{"num_hidden_layers": 8, "hidden_size": 64, "num_attention_heads": 2, "num_key_value_heads": 2, "head_dim": 32, "intermediate_size": 128, "vocab_size": 2048, "hidden_act": "swiglu", "norm": "rmsnorm", "norm_place": "pre", "norm_eps": 1e-05, "positions": "rope", "rope_theta": 54200.0, "rope_fraction": 1.0, "qk_norm": false, "attn_scale": 0.177, "bias": "none", "tie_word_embeddings": false, "parallel_block": false, "init": "uniform", "init_std_qkv": 0.081, "init_std_o": 0.101, "init_std_up": 0.116, "init_std_down": 0.116, "optimizer": "soap_variant", "learning_rate": 0.00327, "lr_mult_o": 1.45, "lr_head": 0.0104, "max_grad_norm": 1.0, "warmup_steps": 200, "schedule": "wsd", "decay_fraction": 1.0, "decay_shape": "pow", "final_lr_fraction": 0.0, "batch_tokens": [8192, 16384, 32768], "max_seq_len": 256, "doc_mask": true, "train_tokens": 97690000, "max_steps": 5976, "dataset": "wikipedia_en"}
Each number is 128 + 32 x the weight over its row's rms, rounded and kept within 0 to 255. Layers, rows and columns count from 0. Numbers have three digits each. The size before them is the row's rms in percent of the matrix's.

# layer 5 MLP gate, 128x64, rms 0.116, rows 0-127, columns 0-63
090:070104109118134101080185134077083111134132097121113125094121209094108085178179119126132129109094121095155129141081152143110098175129118147096113156134083181175132076133159107144158198151169117
107:105098140100207136133123138181147068171192166109138136127140145190115099117149094117114130152152110071139107124158158108156094156129103167108144109152100231093132140155163160101092174128120103
097:150147174184147089153130124136104102123143118173106084166125121130125111158188180077075140162119184117138180157174068077126112119091126134119160127198098154112158122086142083153170172130158133
113:129138111127094103125096061180161163148077116147133123140088074113118101162118076185108142151125153151134159145108092153090130129111163186155127156148164140181090075087175076090170094081124146
096:134135127131184118134125094132133120157117102123133048095129113138056149167201101063134085077167107160072148085149058117126188079116109125158122083111118152144093133118083131128117101122137102
093:147098124111174120107138122148151134171074118090134094129102151091163101149157092136136073200136184134101082104137073144128169067178112156112071145126107152088131117169107176123168087130069147
085:107126155121128106147153144067090154156102098174156151071121132142122063164121111135126038126112162095170178082159123107156146126142121105119139124160112062083177116178098119101183112103079142
079:127138115106111150186124122155166074145193118175127163153187150154117077131081145138140139130163108109074055157096124147117094115169157091138122163149107102078180107187080113109147121156117178
103:194087132114161136162145099136113150153147152133149133164132103101165118132042108135136127127178079142102069088102148192196164175092119144162121091093103141112076097138148083108125142072115138
099:108143157136075142156113105106093148152151148122174102095126082090162037133110184129116143115113106175153104112144174107152077099128169111109134150076128123144143133072139214119160168085170149
099:075130109093157161104149170117163134079141129127091151130146149139139099160079162134173168087094134154106068116157221107140112210087148137128141188172132113153133079142101124120144157154093152
089:132138171113141195159098094142111138106146152085111199188119151141087102065088068091169122131097137132085149119106130092102102144107134096152133109147140170098190112135058143114153179143083125
102:115150114118139117127091106125143159150141123120118128107095148133074075087136179208155163091138122193126112100113086151133119206156163093143107189181134145064114092181125104156167135176123147
108:138142176085096106120174108064163073163165120126083092113116104131172062114185103121154126129105165111092136134138135144195079140158143134127124143123117190069185109153149138144148179155122173
092:115160135141095083147071155094178100132108123080150085189144146130173113089125178134138158109162144120104076135109120156127146124045128152172123106175099083184129141067115095119118095068121099
088:119120117169164107132034130188055154129089149083140124106095128115109142116066078164163186110125220132157145128121122101115159168138066124128131131114130160116122115167129167131125119131111082
114:170068159152135121132071113153124140204126125116123138140175122118134113096189075100128158134109121145129166192161126159094106117108093157089120125120132170109186212126067154116179097115163132
109:135115184174118109151104130147136082139138098162130104163113168061112117121110066113151118122154165122097123094159123123193127189136190101133166144078103185077143120166164186099146187110133136
108:112073107156172127074166150091090177165111108095175166147175073103147112121139167146173143075120137117176105108082103078112117085129149147106117106112067163113104095084152100121070146140109097
106:216127132123102127079157150179195097108172110126129049136120139116162101128102103117142081119131120170141172145122184189158128133096149114083151159137128144092094120160164122113169120133194089
097:148139117131165063169165172153124134098117137092126133093143164121162118105144098114132134074109130125135131097117178112081180135081162171115111167051061174092161125130161151044151133102103150
109:129169151153104175161145134130134109148156164155079091107120095120062143105162117172114113087094109149078180177146175111144091150169144176100126066164142085121075136098119147137109109207113097
094:163111059125150056140118112098141141188140175101134155167105116116123112123095122160200109117110130179142180151144153143135134179088128125102196141112125138110121130063067144079133147115193153
096:114086159164159125148146115188165114171113132166172086120157105110151095110184117129137123128153130197160167143180105098135125173099161096102139183096119057118141108083056139066129102112125133
082:153107118152103189147107139178230145138192172127145143115090123130154119151194166136137098143149104114149104117127115138143141159147125137071096102141139101151120091119113149116058106142195201
103:153182093156128167152184133126123145137146180117122153053125118116125163115136140160158109080112075205092068115100111144151157145063074136106106146129108107122136131122115161156111150210147171
102:168106190092071117113139151138166169097156149149110097120091144072163109102119136174125104124130110115135081178102145114163170184127070226146156134133091108140115107145096141119176142107178158
101:108081088091140149128108084131083150171118123094114081161126126128081121182095061092119073143120165158082137100133103111122089105120138082137082192143148130107150154076107164205104140176124126
107:155116136117138163190173094134146184146116115080100160123145102121140092114110090130108089124038115174117119161122114146094182100069156124125088115144124077087075127121171134119164108175077179
102:149131133157079077165157161164098142111102127056104124126095167056043180112159127122121109080138076125162158114096107139145128167136121118155102097168102198133105131105129138168101178106107131
107:094198096164093126124107131180128128150202083085080136094105114150158082101135102137135157098094103154157100128156124106122089160116195114112130099097149135155116141082083171178180095092083130
102:180126136071118187101145130126115143127161141146119071053120123124097181100147137136156116147105061158157125138167166164138179153074129099168129144147162131153117123141169059121087201136090120
101:094166141127055133158130098078118122124193059124153088151104148092142092179151098138170106104140174166083169146137131191213116156103142137103171138110077099119109109118124102119122138156151129
098:067108094117126153117113144098070120148132169086066088080144114065111139165083137115072144157075147103104070110120113109129148167157163185095086171119111145138105127147119153094092193133125113
103:172074075118154144133094113170044130068131124098125123126113115091171134129162139137162155127100126155102163131157125158191138164123116156147102177105071129113154176133139070076134131103081192
095:102143163118164125167139090171125081075130136182140114142057072080080096158144131112167157191153162129117087107087112083128148144196125113105165120118151191113138123087105157090134113163105140
101:110187157078095101107134072136118136108133067153124121156121145132127154104124083147098124096096135093138091174146105090104120133170095129126041141101131138117078115139066211160139176096164091
108:099081071150073189126149157081134111139141138138133176124180122084152140156177124202156134127135114131127138163151129161154106115127159175091073134058112187120109162139164180088156150114107105
098:094105155142154181152095173220078114148148131154148118099095152194158081135127168119157155193111088107086154139117104120120142127127088156140141075083158125087147085106153130175093159143100143
098:043102135094155112111133135142118128105105144103063180171128164143125148140111205068063142103074147133167105091157125094131128154057158130109152115155111163125141132097166145153103094077114145
088:116072141082127121124144131142136149090193197193100136102149105129116089208186112161128149145098140117166112121146166090085091144150155174094138144093067160125096148107115173156162164140110138
104:146095146111142176163133179093068123165077185144117097144141129207128177127136120126129162106184068093067139117072113132140120152124149093173068148192145123161151102146132107136150127164119130
110:163146081133134128194133128084113088096165082178130125125155108126105119122176191125133088108177185195121166166076150157107171125142101144121135104042119147143153143135173147103078137134106112
095:152115157119157147073202180072129094072188124137095124109127090153137135159179099170160118135145163139184102147178087084131166134141163127096152106072126150155126178103151159147101105165118145
092:132151114101120153061183168079163083131149148189179159199139113161114115080099168137096119107117107135099099135154113151127119078157137109139093160178192158174158123150158137169166140100124094
105:127134097137160179150119098144105077131130142077091125114166116119128106068064132117140177118090102130119115153076084115193152125082158068096095158109053176105124120098095097071139148147144108
093:124183123067110160125115137125152124136143169178094142126165115150217141090162092125184127123111102148106155151141123143077174133165150079116163131125125099095101158107037118150111066108101088
101:097152090148087126172136079166109166175155196159109119107082121160164144191156166121077119147129104155098112143178128148197129128123141185090142114132136167123089050144161158125126162105100124
104:113128089189150174104096161158111144154124156131107130102138086122104161112108075167140079073111131128054172104166143135184159141164126105067176137107073145097125155161182142128103114149171090
107:129087088147207071127154131112137123163157118143184161117113122069165102184173127103099121115061178097132131151171129112149151123145143214108120120147102157161108120125148149100153141184162088
096:125208120111171141182097129114170147147151139120133062146124136080164174150122170065162066099092084133103123114134153140166147212139105081122109083128143143141100146143123120176166154138128162
099:108112123121081143056125147130154113119073149069140105159147080118179099136110180149110087066139095135206103174121108140131114166156056129126079099073148131168135132154088105123092142120103129
097:150094163119132072133092131137091137129128130178135086211105111106131122119104144131085189124071190143106090166084146181169149104151134119098105187130151125154057117125144152131148131144161196
101:155116117055103153152132119153124147120112081163183172150075123099084123068104148134188042135109139107160073174119078172150102123117117095135157162151206151138115127163121141118133127103126124
099:144141121096137195148130101176113122174125155095095091116164113146144201205085090113099134108134069112113131127136129150102113123204121111149063099132125143104124093107132130084088147173115055
104:153111084125111129103088117110063126151104080108134134128153137161136110097128122136162166093117079122125138166136157111085178127131154097106115067090044103092174045133154138137157179076162163
106:158103159149154080180142122150126122141128079141120128122096197143163149170149141048125109124072144167182177071080105156126152135133124147078139082091134125113109154133109119198161143085178129
102:131166070146087093111181081093140112168097131110079124112116048107090137175182133079149111146095115167110141122130151109102069136124191099157118166146086169122177179158133148135117133146151097
089:169100144141122149128164107179118147133138151116126137154181137098081217153099209132100155076101147189139165138108098162090151117088110169119120173052170138125103151122123166120122101146125090
103:059126091138119152105167150132143096107168145100099086148116141103115140131141088195148112165123161089098133153084157130106186230100103124124138106065101139172073133110159101161080142144138119
093:103116108163099160161097115150113198061084118100129153076092141142074151149132189142130093072150107141112148093131050124142090153143102109058117149123120089130172110111178131102139111112179147
110:097135082109098182146122112155116144055085102155162141098102068158133110163147122161172103115140197122109125115195198171098073106111160157151172137149140128152140084141122126145169088095159138
100:169091084070119147116152083120185088175071126155133160102125126192120068170118145115176134096073161074115151156099081093120134105117113169132139178126139146157166147143175163091112159141126121
101:146148185072145076127059179073139153128119120195139095123090194086144112114106179102136115089131145102196147122095146143133101150085142152147144114158174106105118197162151140131129114110122157
101:137131028076111166147136130149164114153105128098177138162125117119126126140148147144167147084096117167130107075110098100102132190159162142077133128159123085147085108073103119096207179092125137
099:158146101126133113083148152112172102116140043101108124117090168136150136065089149166184110079162182087120121171184108158092144123106126166092159139104046117118112150124117162109165115118088152
102:133131099145129144156064173179120145114098080125082093085111079130128155166090154171186121067155135128099142081082125158182145154110167108161175145144103141155067144136087125127128104099189145
103:160142100101086123128087136157120102138145130148078179154145153147158116148072047118165075113110095143149107156175092131145091164071088088077169133066147083114119118181152147131140138086154105
097:137132131060142119177127146105083140153157096101176137155144124087146083165106126071114083117091087169138163108114113125200144167153135149116106164068149124135108086142122189159181134127181184
089:144124133134113156172089094135095120131159117121124137111090100116143121160090118188151154158129136168092148102118179094196037176061149155087166162125133070143099166145120103132173135068126143
099:162085104130101153168146140170110103194153169155142113094158141221108114139056077106100117145124112137165141110143093118123074194120118162092107111087180171124121154100085128119085145127151125
106:170149073117144086102096110099141146188128119094100097171146107085181142107068088134122163111095135103098141118137184105127130111144139094122149135189115119147104037181197127097160138123165139
107:156151126067158181196133119098152118145135148126122067136107136032136206124143138130144102086089078053144069090133126114172109149144100084119111102105107113146126167157117148108110144126123126
100:113103147165153184094143074153183131130141093107127086160091100197088128166056083136107107084185104153158132105120101092131083137144140133083093091167144140111130133169080110090142104136076141
095:155161127098146190145151155142152092097113144095169104155142079162122167153076099136115088131101152129109161094087090074063128109199153141176114095136143136183111155106092151115122174144168075
106:133090142121141165082087117093110190130130196106144122090148085113087107137167112102122115109040097115130153105145094052177108118143132139130038070077098141163128137143134139131127095138130132
092:112165118169127105156156148120142180194176045134162113115128169151139124128097093145129121093170167105118097107125136103161138164079096106103179183169107070082193084125121123108130174118149130
097:134107099135136170099117140160065154165152181113065087070178151133087148135112148128075145144129140109146091151144110045118173113179122114096088183082144141104130106090169091080151111133123117
090:151113031093176127146128102144087162136074143130115137081118151137140135157119172175123170107121127170166168102127152100088086132062170127097151117171098158114110089170167089078117103115091101
101:121133110134124104206149153122086108134182130121110084092107120153168090163110119143114144104123127109100114142140070161167083120160175138198158157094184140139115130175166139093095198191116169
108:152123151125120108172091181145148152134112092078111115132117174097094091110124099070165139119153142131105185079102114156169118154190108173188118138120183178166137083198136158153113138177153114
092:161088112137108107181128111144089155137092090147151148128107078150135127111099123135170168140152130115053119137151131102089144095160055129160130138152135152109188212117187126169089165064097151
103:119149186123157141058093146129079088120178094118119062103112115164114129128073075066157105102159171165092166107161121112146159129073136122144162122134147110144110108191117156061131133144135170
108:165154129130134190142205110098126187107166109100085074120116169136105128077120114090128117114090110133133145089165133133116107160195115132108143107118195139144175155109102126160194080187093131
106:124096139140144099143131129141093184120094154118114188138173173119062189175135149074139143139142079136167158147177107127126133149112149131155037082077153141119152169116094169114118159109182112
099:099094163140166182126062142181084135132171131164124137138115141178151128139089096141125200140104090158127175100129159137180205150129094087165168122157132100125128112161183130118189105119141161
089:112153123155152094156126118093117180174103166135093126137091061142111169160140112111161096119137096114078116079150176090125145157105157143145136125197116099063073110179121107155103104106060179
093:121151151111171113095108162141175097121146125158195099123155136115174060121091114170145124109148094037149190145174149161080102108103101102133133134142075167100156171166142163110127171103149109
103:160115146145108159114167167100107112147155105105102088105148105061109188127167149157105082143073168099098108084138146116155129146172100127167104113081135165033089150167133089120127093142175101
100:149119104130138090175134142097085181170162148114157151135123073091132106106101107105164054085094095141164116083153109165116122150082223094163133122118074162087157164145165144129158121134096139
107:115157127115103196128128166145100119104128169173112062096149133178173114105117072137154132042106162140134114114117177128157132112099141112096156205165066112127095062124143118158119134163162131
107:133124133155134151123071072159083176078193113096093094128102107138174140106171098146123128103133165143163144152156072074132126117151130137090127072097109118130101188121069138094191090119130078
106:143136147180127116172101106163122112086119087154160137132098119169174138084082128171147138121074146165104155184090087158081087114137175136178110108143161155157099187081105179151149113087164089
106:192083110198071225130137183141101144072147185148089135147110093123167127161144126143154133158101113120132119125132124090148088137151134126166058114123139126103142170105107099135094103135181160
097:109149136158112120131146082113070065107124106086189156145048171082170175171109152156090097153119152118136139135067049173146126167116131134150152125121111148077133136160128151083136100140155116
088:154139182159093112096166144180184082101115163185142042106138171127161128165104146130146115127116092162105191137134119133189120145089107084153091109105142091162092145136142161099091173129146095
102:122133135093138158166089100138133092083084170103133134103109145160134141133103163102108067148155133127085105107100165156166096134129145207140129086156192179133170156156102175121217081144124108
100:092097068159160126114091103093149130167113190082140108088121152106080174158058144115135114104137125141148110172111121055099106114152114128100098152096158145154112080158136214160164108113155105
095:152095138101139158140133111134157094136205061118093145193122112196089112115178149089085095158130142173140114131128101075140133149154114132116124124180134123063146132086138106106166100062117186
094:151147106089137092141142155114120054147166115121124178110054094091170101132107135132072103174097148089118157150135123130085076097136148112105108099107167166111176088125157128092156062066116165
113:107141136119155135135138160176121162099127152078162122191116130139151092132103085152161113099140107132065112169115120152111107180081195088085090096106207124100108186128096098119187145092132163
099:124114094102165109141162107185132075075133168122159108119089088127073180140175136156191102116129165157185145087157152150126164102083163186089150115160080131109117129125151149097143059122147132
109:086181128108138143127078147095049118155146139120166129133136107153200145217139130100136119140100107059081174095149122078127134151133171134065117065137123156159127128130122125081135158123165123
099:180090124193106142135162169109123150132111060121141119106130154116169118136180199157148148158130160075208098147097141157106117138128151159110140157098152158075155125079120107134138158081195102
095:101144117132155089195149084133081091138051109076116100085124166157116111126161105110149151097083101111153122058126115176110101131106136099068138153135078135080157091129119161177172149167122151
077:121146156160112088102057056100153139199113172104146128147138088106138184103086166097109187159156107144140149121155107095100072138164129119081172145091154158116126116087111144172067125115128118
098:110155084142060172110112133127109105113118133141132068096075155143160112034123080149161125110084090091154092122127154131146106092113154131161139177150143093139175080093147142123172058120125171
103:170130084087119194155150122164120078111149128095104077149089106129108098125168137159131088142094087117210167136176107139159098109068137083175141198124107163136126129137155164169172144136116139
094:052128108153138105145146088115102169092113143109109138110145094142056085128082119102139119126134152117108142143115146117191110046124115117067068140130185160121141097103121112117132129129116022
107:117111086181099142112135169146107127090107124181152100052071184107142120162120135099164124100167115159068157126152129158104119075157127123085088123153085158142107149138150200140100158163113066
092:117094094109097188158108198080104146166049121108056150125131096123145130120134115070123119175101111138099144149081108152150103148137204140138094130106176138126185109136119128192159118147099130
105:171125164127176091105156104109111133106120138136116130152134121138215101147137132069139178106139136091150124106171161089148092088154127088176060075119188203103129151113160093138168118139152166
104:139127101136155120124093050204134131111107187113108140158091145067151149156158104092118102075112120138099072049103136147178082164136085131145137139138095165114123122138140100158105106148175075
094:125110093111087141185122166085112118162099124163166090119188125162157100073160099120197105119152115107122149167164177156124130179118101190098173131129060107166108138151179131137164147082137133
100:136096130127104129144159115158110135114087111162150115115160096109081142169168162118114178157055103187168144173074185080088111058143158111061109124124144150096102146083134130091134123117082098
083:138130138131109066130121105183160120115116115074129073149077067196125150124096111150114086165123214159144144108103136131175137106138136186121099066106103111158105128117189124118123135063154118
106:147129222102119085116147125129148143195115131160113155137112144158136068133202090170208150069159125158109120125141126119144088158139170121102122164138116141136119129101090102099066162148159087
103:130125136165152126149198123110107079098166095164175110147069098170183109136128149101163145146069139155119171171126115111169156096182174116079125150209145113101115084119154140155179108119132117
114:170175147124115143149119118096152073140064061082075116101083098128186212155094085137147162102158111099076142128129085147121176159134135122095145132128161114160102100152138155086114151165126104
094:131130134107079140132163100180150117058058157072119113188132151145134102191116129101106119165154117103095169151170089079102145142093100095095116090092191096136111158095137097154154118146147172
101:130142119140131101113109149155129149111105110147135111128111088148210110112173156184151101146117159125176126086143166179177093160156135133128141130159111091148139161100140100088108144056248147
095:101133131098132116126149160123212186121072137093132112140143220097155072167120162126130144096109153164145096163115072090114130093148090182140172134138110121174138180101144154096090124106117090
099:131100122132136156087106143116132155136098076105194111150145073119096189162108131100150071162154160125103150057146136063087122148110069160103114100140092120163144055160144142129151170095146092
100:069106135119099161126127127137094153091090130104155194136158139101057142158171149096054095172103100123141174128146118093074153196122081118150133080157147111134166125114148153101180103103147092
104:182136156149157189114202094156134139102147163115138107079146144144164082118158145132147071179112080172140143133101124130142146175139101108140174053160126167108084072113131129182123102125169154
098:114189141123200183162151091110105079185129120125144144090159152116156143158087136134172193150117173101190094124122220136131101074145132092116110121135144126103086117133107145134122132097105081
106:111148140148161178123180092086112116093182112135167097087175104145117148174144062149184168165181129129160095171185177080110173082083115138135152099119124145122095131109154159108148097153114122
105:084112162199139137095139102102082149152150133084117142158136164187149129129091164092121151098151132100127146162113176099195175134100086144094100143144192173143091128113121086091089082100177153